From a checkpoint of a small transformer trained on Wikipedia: width 224.
Each number is 128 + 32 x the weight over its row's rms, rounded and kept within 0 to 255. Layers, rows and columns count from 0. Numbers have three digits each. The size before them is the row's rms in percent of the matrix's.

# layer 2 attention output (transposed), 256x224, rms 0.112, rows 157-191, columns 56-111
096:155132143098129129074114126096186163180163181150113080135139175138062212112136120111120134147151115118115093185143108115165100147134095145142148092112107123179127101126
101:040121110186085141133062123066150094078076129109127120082157096092108180089122147180045134151118139141097154090142110114172135125149126101088088157112121129080125132093
109:107160106169145172108045106109162116125104119120146169115087068131085138159137075146111088120137113109148156189180114124152099112176058148109088079120151088131082105136
107:147136156137121094146129109141087132109145150193128209125172089095074172097074114086130101165122137158148151120115051129138141110146196081113072107149144163124139116143
116:133155131085104133121144116166178105084061105152158170129081099130126147117080118151121135133217148093141165114191132061141153119138079165111100140174145098045106068078
107:084139099104126160071197093116079132140141142087145121135151130142167101067077151132190146111142112126126102116159134143124187132090069098064098127129115136070122120107
109:139115068153092145089077136166127117206107176096169068127146139132137134118131139139160143119157132112109113122128058085142143114134152097131150165122131103158111129114
114:156112121112147139082107135177168117162107107108098163107112131119126065155219099123136088105146088132173135141178079086170144132119131145184130126170162122144139147102
106:098120087141146149109108079153120105185093072155174068125115091172089134133099139148113096123113126095050170135162091131107098118153114175187095114127099140120106177153
092:170136123177186091144155135170129164122125100144092132122106116145184102116160109099151062184144116133092090122089161110108114128123139128100123134147140150142174128131
109:140097111092096146127085132139165081147110056139096126122136111154088142140166141141074129140169165080099071124166055173132124143105097091110080093170124091163073112135
112:084147127086139105119118109138115130128124112109093109083126128149134115097044180178161073119109164089122137138146125121126112130089088161167102106180092141147068145158
115:110166089144113176170143118103136165130160164107103099115062103128120090141191083091140179065104098159108182184113168123081130131176112108066123160129108141113125130119
099:114166047087151088112120206103158126104110161122112113076137131094190148061124111134151141128157145152134104133097149137110178166102111130145166179140123172121090234098
110:142161184162126082187133184115150137156159143115092113099111128137160149181139123123202119146180121134157110137145133143126116160139160101100151120091158149157127102157
093:144093190111169136180115148108084101057170111114113156076139176108146149136125127131056093137095107155090102087074153155182144102159076105093144096045131121144116154131
096:130108145191144124173125179116116058099108160125129126111104151073152139145150104171121123095115107162159161106121139157132086129135168052082167172078091155114149112164
095:153121144108079052135108126115133148110193140183099131135149131129151117106116166129110142153100113132138081144118123213124135119135135105194174088171179137179079175108
109:123136102154151105155130127080068165120079058184136120127085097079087201142159129144136084146108142082158135058162120175103163110065129202159068136074126104166108119131
110:130136084141089059177119090091111108130118084179067108153110094107179139156138173128131110068191155082112114169098109109125101098145089105090074154142171124133140057139
106:122129105136184099149177149126121124150110091143113124118146106174088125139151196117106105143116112180177138143179126180074136194179145107101086070147128170100111120128
119:077125091162140101104152123048162118114089152133095137108115074075136178080076108190138145125050106108189123110109126120162165102121140154131160128130130117134114100111
107:100148097138116128209157123108117107145093121160086144109069089113152079034147144151150145118135129164078035125129131137143198103148071155108145160063115105134188079129
093:156148106137132075088141150119087105141089138140082157154165175068105144117110158139103160091094119127119098099138126059104094144116196037071147095122121107151174127104
101:177117158119131116081124165183148145132094158096128131124151131144075094135174139145124145124128127085176147090164170157118147180104140124091128090187098142176161183112
107:089129115078120131182110145141193137093087147155133160139077137078163122120154087152099131112111104121154169118106121139127178153126118049150137177140167157184133102124
094:118163164134104161143159067123098138154088119142142126125128098133041116099120115148100148083140147116086076100131078099174162148091121069125108081116109147125119096137
101:073132074147178117119162161128132074182025142075103111134123132144105136099169117147097154136123116124148119107127093118099149143121147138119073164090107112113141110180
114:119149153100127159069127136091137072154083168127146108089142136125100122123123083113146168118156096191112112159149099126129133122211088092065068112145131119080130117097
097:142131154109155041123124147129145147145074103177120153159136118114096097183149164105143118138172142093142100139173163121117138138126121101146161057158135151147103123141
103:148152120183053121134105072123140164111133118107125151076149077089084129125058130127124149120115089125097188092134152145117103069156079162072112110077074091133160169162
106:122140095096102092182112169165121138103077144106122141106085064180106151086102106179126068175070153151150141140110185114133121141083130140069121118202098161065127078124
106:117099151078135156089140158147168121113136139138133146141095112146139137119170136119109109111149189151216131110098135145141172159163144087188176135130124163136068132096
106:170144117134171108131195109190136229141155132119137160111164140146167115140128153106187147173149122156112160070100125138143126136109140128107137148149132180154116112146
114:064087164149181098132123118157141132086067109168130179088089074134139087081144109134159029153118114121175087143133075102157162132092170099144122164176109136018125136111
# layer 2 attention value, 256x224, rms 0.122, rows 158-191, columns 56-111
101:180085138056143139147149133132102180192142087180114136122131133142122119141094094087217103099117107105194127141100135164074133106141073153174131167152062185158156138113
106:159086135141060096144189123130161099114125155146089081129086122128144126098080198138126119104109146121106130074080150144150148156124158125154149160134111127119152150111
107:128117105122118126135182145137126136122117086140140095118121154161174089178167123186162148079137117094071091118109146105119120155127083159112187129099119061106120150143
111:147085113180125134157077130093117088146215127126112108168134164170126105122152139133128104113065135184076068156140111225105145165131180060136124128112089152151161105077
110:128145176142102138153117154147184115108110115133080184086140115097088107171154158146100100158115152135180160116158144127131091148176195111188132126109106055179095117141
109:132104170092144144142155031127095111127167051125145184124136145112081142180109081183134078117125132152150146153104212127080095136141100094169115087111108111071171140173
112:131124131149149164171162141114104123072142159143101117105181139109120187117077179162130154140141142081096091088089195167013059074113140121105111135158126153111069134137
102:126104166138107121102094160096113174077145149041117151158106160138199139117151099137182132132121143159215030171100090096104185115103136093142152134090138080132122129102
090:097087127088094147096093137130109109120154178131174142154139158147070168122078205160127154110104090125172149113187140179107183157139108136110131178115117124069073151145
116:139155097149137087141127117069052143132126218113167140164175112116107138150158113143143138123096103143133169115067196139108119147099141107143158121088122107098143156134
105:162134107180133165112181079158128095143130119112147194167110138124177090131177095129086123136090138145146068113133156155155128166135119121085170124096188053159170112115
111:149148145121200066077152138156197134115125091174143133199186145135167167115110167111076135207146122097173127086172077138128157118072151150175116123186166141120122093100
106:124117151139101158148172070158133109195185138106134165184117148145067121199115159110127100086073160109131122128198112120114114070147136133127103112189138083112147067160
109:128087118108143140123126032128150127095120127171141113162157156146092124110122155138045123114091088084107173110139139145130140094138110183137119135165124124109146103121
102:141179070131121125166166110180190138187098149154175106138122050121092109077131114103166192115144123118158141092136125099105174183113156144108068106155109111079095134169
102:110173076089116109133141088145133183178156113146134077129149098117106163118104118073107136153142142102160129119106165138104158057160079219135121106199116163114166159123
101:154127036137162174154110131122117162086109148100135090135129137132137173193141084142152101123143134144092189107170144065140171117164097124067071114160112130092178127183
105:144076175097070070102101108076168110108146169087107143113142130187155069079089120121118224129132083152090134134105175067120178127141149114136209123127115178067149173145
105:133097150119128132088169181110161110133132127050112164081122179150115091113142093104102191163109112121139124146147152140184094142111128096153100104156103088136154206096
105:171132162103129200106135107108167133112135163110099120148047161131170153178127104130170089100145105112106128120075113081189109087078136133166140138122129107176113152105
114:152105155115098157113134180223116110096176098142165082144129128155118102129220139122142106186177167154050116135119116132085116074122117141051121086163133131104145185094
107:118138150087147142089191167130156095134124121122163115092198193147114178195100178109099136125115159097110181110124116156105089113135183100122122117140102151095086126093
092:101142102109112119168145136110158088109162123128158152131125105175136116101140063124155146157134149117136148143078102122135134109117047177173093130108124111118083127177
101:127152107152175149169107129070123150119133205144128070148157124119126133113116122173155103145112105086110135150069105113125074088096098155165199123054120124102093053125
114:167138150125155114108141141132057101143106193146118120080084127177100149159087115122125130113142145138091036120125161134134096100097121185086097101127124078061092082142
099:108118143111154112129154140153143151149100119159107134107131179144155094161126155086132144187187120194136118108173135087117143095199129201175172126151154102128173116120
098:107125175129091112094174128122133185127178111200109157075102160176142181113118144131117085146146174103149161160099148154067157051093107120118141124151152168157130138054
108:118140090147110117167096094141116126118173055149115131170107130130143130160111174152140112125133152097142134150108125127121097145054113136165153176112108139180105139120
101:114110064124090153210145121119160102107165152117140128070124162153102159052121147108124113107104104130102180126124050110173088154103107122129114196125121134166119177074
104:120130084151104069146140126165102063083092140108101094157135169141139170164170125112111099177124154105142066131139082107114202157164123115166131126118158149138053085124
106:107107129171084174033117169102100123169172108145091134116133100097141094096133196124126138095173082120111128108097082161114130126154104157155096153097135144110147204087
105:121139122157144160159092071078134099169136118136154151093107134093152105090089108138155156147161112107049120139120153157127125185082133179113084151148127105080148137131
106:064111137122096168075067163139137041128082161195115081129116132140057183124149130105083161118142107120135103144143145118109091128126099150127144101153168104100172113144
112:134172155096084206125089142094086128147172154116072155122158151133145163155107135139155149112097110176104138128143235145133104100104050148092113126108163104195078186129
# layer 2 attention query, 256x224, rms 0.124, rows 192-214, columns 56-111
122:169154099111132095133136112182136110134133083146213206091096167137188182165104120145084147196103165141138193099091081156099142145130105124172128200123158091162099179145
108:163132180168104097125062146124164141139109198139184087099139110171083109086205147125186126133091132107138135159082157134082208178082149124132127094185204134146171130121
119:121124113125071194149048180131124141120109151116133166110104139092109128088111150108120171160125122173133170075104115082101099107114096116183126174120162167186191068114
116:107071097129115123140179149099129108112135109158104147103087154150115156144112149108151151193140163121104131076159114157133122119088168132118101114107056157192137125136
116:126097124149126076091148139109166136115108112107078131076153163121113160162085165129119092103127117152180073095087161149119170171127084152154138086155197164201060072113
102:132107141139100121095136119163098151134113113197078114101175120163126099164137119176122140137159168120118102221127129063147118105119169065112092152184113089135146037164
098:124163192131129084125168117150094154110108090126192152133143200070086136118165113107152101104136135116098072090095122188146160131108096072126186185128170129150141105144
113:121096095132140129156087123164107155187057123124117150065112123121111183047138180163101112160134125130077146157107117117125135137133135118133096105141144136116114142125
110:106136065164070135142059168142109138125120118106165178147137141097098150115148087069142126065097106110129122155163119121063070127126131187134128167137107092137169142131
116:163173136175158168096078136152120164101181121104035134129070142088154142152078154065140091162096147135095105145099152112143168113155124118097145105133108150168170153106
116:067100095082050103140107128137093126129099162109187149148152128059119142099143130140102141138082130120173101111196141125100125079097177114121111120110083164119115125153
110:071126086137158095130118094181137158130084086071203203136116112106079087041117109127129123132178177160184061157080172164104096119166114120100127071107059184210121094166
118:054121137089164111154171168163148152130092158115050140113121175158150125135164156110083134109146100135104124168135132140161087093109106107119141168113144140127130144072
113:147184088036126125130143121089116114147140118136212109144129119119122161103100153069125140112072105085058150071131127085149149133114096146155083142093153106089124131100
112:157089178150120071127142111123124134137086123122159114108124176056144121152098112125117104121122164107088121215141126137129059126122146099119162120193162157162146155078
109:122130134123099143126121096208145129117155109171145130164166135131170163132098066155124165136097091133101162102161125182143160117124116114137154159176153071105173076111
119:147106149129103090088131092150105131152132058204121106095125207162118118086082101132096151063081166140129171192070164139144123137090125097156156169130159114138151099137
116:142239117167139143128158131159194143102086156105137101140080127195160151171120157177081154114116169168120155109097120138170076080182089159175134103074071109114122144123
105:183164147156141153141142095123146185131053157164156133134128068158107102096173129154112133125143193189160077137105075112147101184151101149110166143111134170132128171142
112:137147161131138106130179083122170152094123099125109132102151085166149188140140130111090146122125222154092119119079137139100166142140125123116148191090141156119116150119
117:115117120125190164077097129124164107130197129147237086131138126147139104136144070160126131158156094108080113123102122115136121127132125134165113139150177077152144088120
111:089136108143123134134103127127135140130089110077198148136168122130094139173097216140076144081165120163158169123139163147113135117120152085126070175129213140157073137152
116:155184129105119084121151118163154119074142141128130138143177160119105121146110145104114100131054112132152162100071134192207159097119088130135095165113160058177056148123
# layer 2 attention key, 256x224, rms 0.12, rows 192-213, columns 56-111
116:084124134093114121138139194194170182120108194124120081144151126157128157074150061120058128093085095130175138093109192124147127113174190148083201114111120108173148182150
106:148131097124118110163136179094135067161097085091123109104146132117152185118178132126110133132069062112070121131156140136120152135150113145129119133106099125121155114149
105:115114139173147082146168116110136170176100166055148172115139105165110159148104135099137121132150104131194090083139171153107123132150171160098128186175125149106130144094
114:150135166172145078139175135141134154162110106126141161115142096122114127109118143129165087112110109137104075139088114082153149107137103110122110094091120148125145121162
114:105105067091150197133142165140148079136086106130136095145098101123145096121150144097132110159181099146127158119179127149117104188133112145138208192168131127156135157141
097:177149098086067149088153090112097116216210129176133086130188119072118109089154112151148062145102162094057148213195124114096094101150138201152160140149130118142096113136
096:146116116146129088147164098157163104135114128218114100159128091136112190069134182170159104140060116150119136061115133088101104124087164139102177160080158167140188129087
112:134149176131083126134128138122103125140184157128116110112119097154131107141159069168103149086167135110125096082099088112133125166128046131164056181135134115143163156182
111:159104121136082184120132139162116134141136164116120140059150075127080114109158064120133164140120147125143120124128109092166109154130155117116051073123141159124077134130
100:105146146137096073102130149109104113204078068102159144101177138072111149098112144185098123104171136092154112184143112120171141167119109102068164167157205137119102116142
110:159144131124144112091109103121153120150092158112086152127063154138132129112121150124116127137091069079143113115108190096190129125129139151117123107045151143128114139106
108:098113163128120145175159102083077082146065200105126184144133131105095095111105132197077162186156160154189121076167133135144151176091130150067161114077125119128118132148
113:165080111145097070122117061103145164142111141134090109078148116133121102212063125143103129166184166080149127100129077142109095141155079096128108105169184098198084104102
111:109072130141149127062100171142186131097081109128065137125047143189116143111116118097083159138066152166153146159121133063143072108165197055108120068110123174171117085154
108:097141112171064078140154116080130111157071189117126123148166094130121113043054140175121148166065173167125136118129182134126167111086124183140143155126109131147165090052
102:047103110160131091080116150141135142133157128141141207171099125163158099083164134086110173142135145099145185176097174108105115124130127117112139055098098075115132172122
112:073147057087136122129144140108112120135138190134107160153120112130153142090118143083153086161044148167081119131159107125167128121200179145107161124106186108140174137073
114:119138127125103141131094139095130155063061111141162120121163171108114104176128138105138152130138096149148094189120095088178088130182132122137102123128145073194157181139
106:168129088106141161118136163064074107098127125125191117119128150118180084199099171151097118107228141107191139093152042119112069175123133143048100158145081139130102091190
108:117073048058158161143149164090126079083103089193146123185116178168180205134155145137136143154174148144127194122134149121135150085153078086054215127129133107124152084031
106:130085158105069070117101134163115127169133060123135100085116119145122152136128092111069111130141170117179101170133103145119070087100130109101114126104112107128135187161
112:114157138078165106067145153098171157099136182122149127117059153159091140115103141125085122117128143160133115060108161122145088148130114080105156165079213173118130076143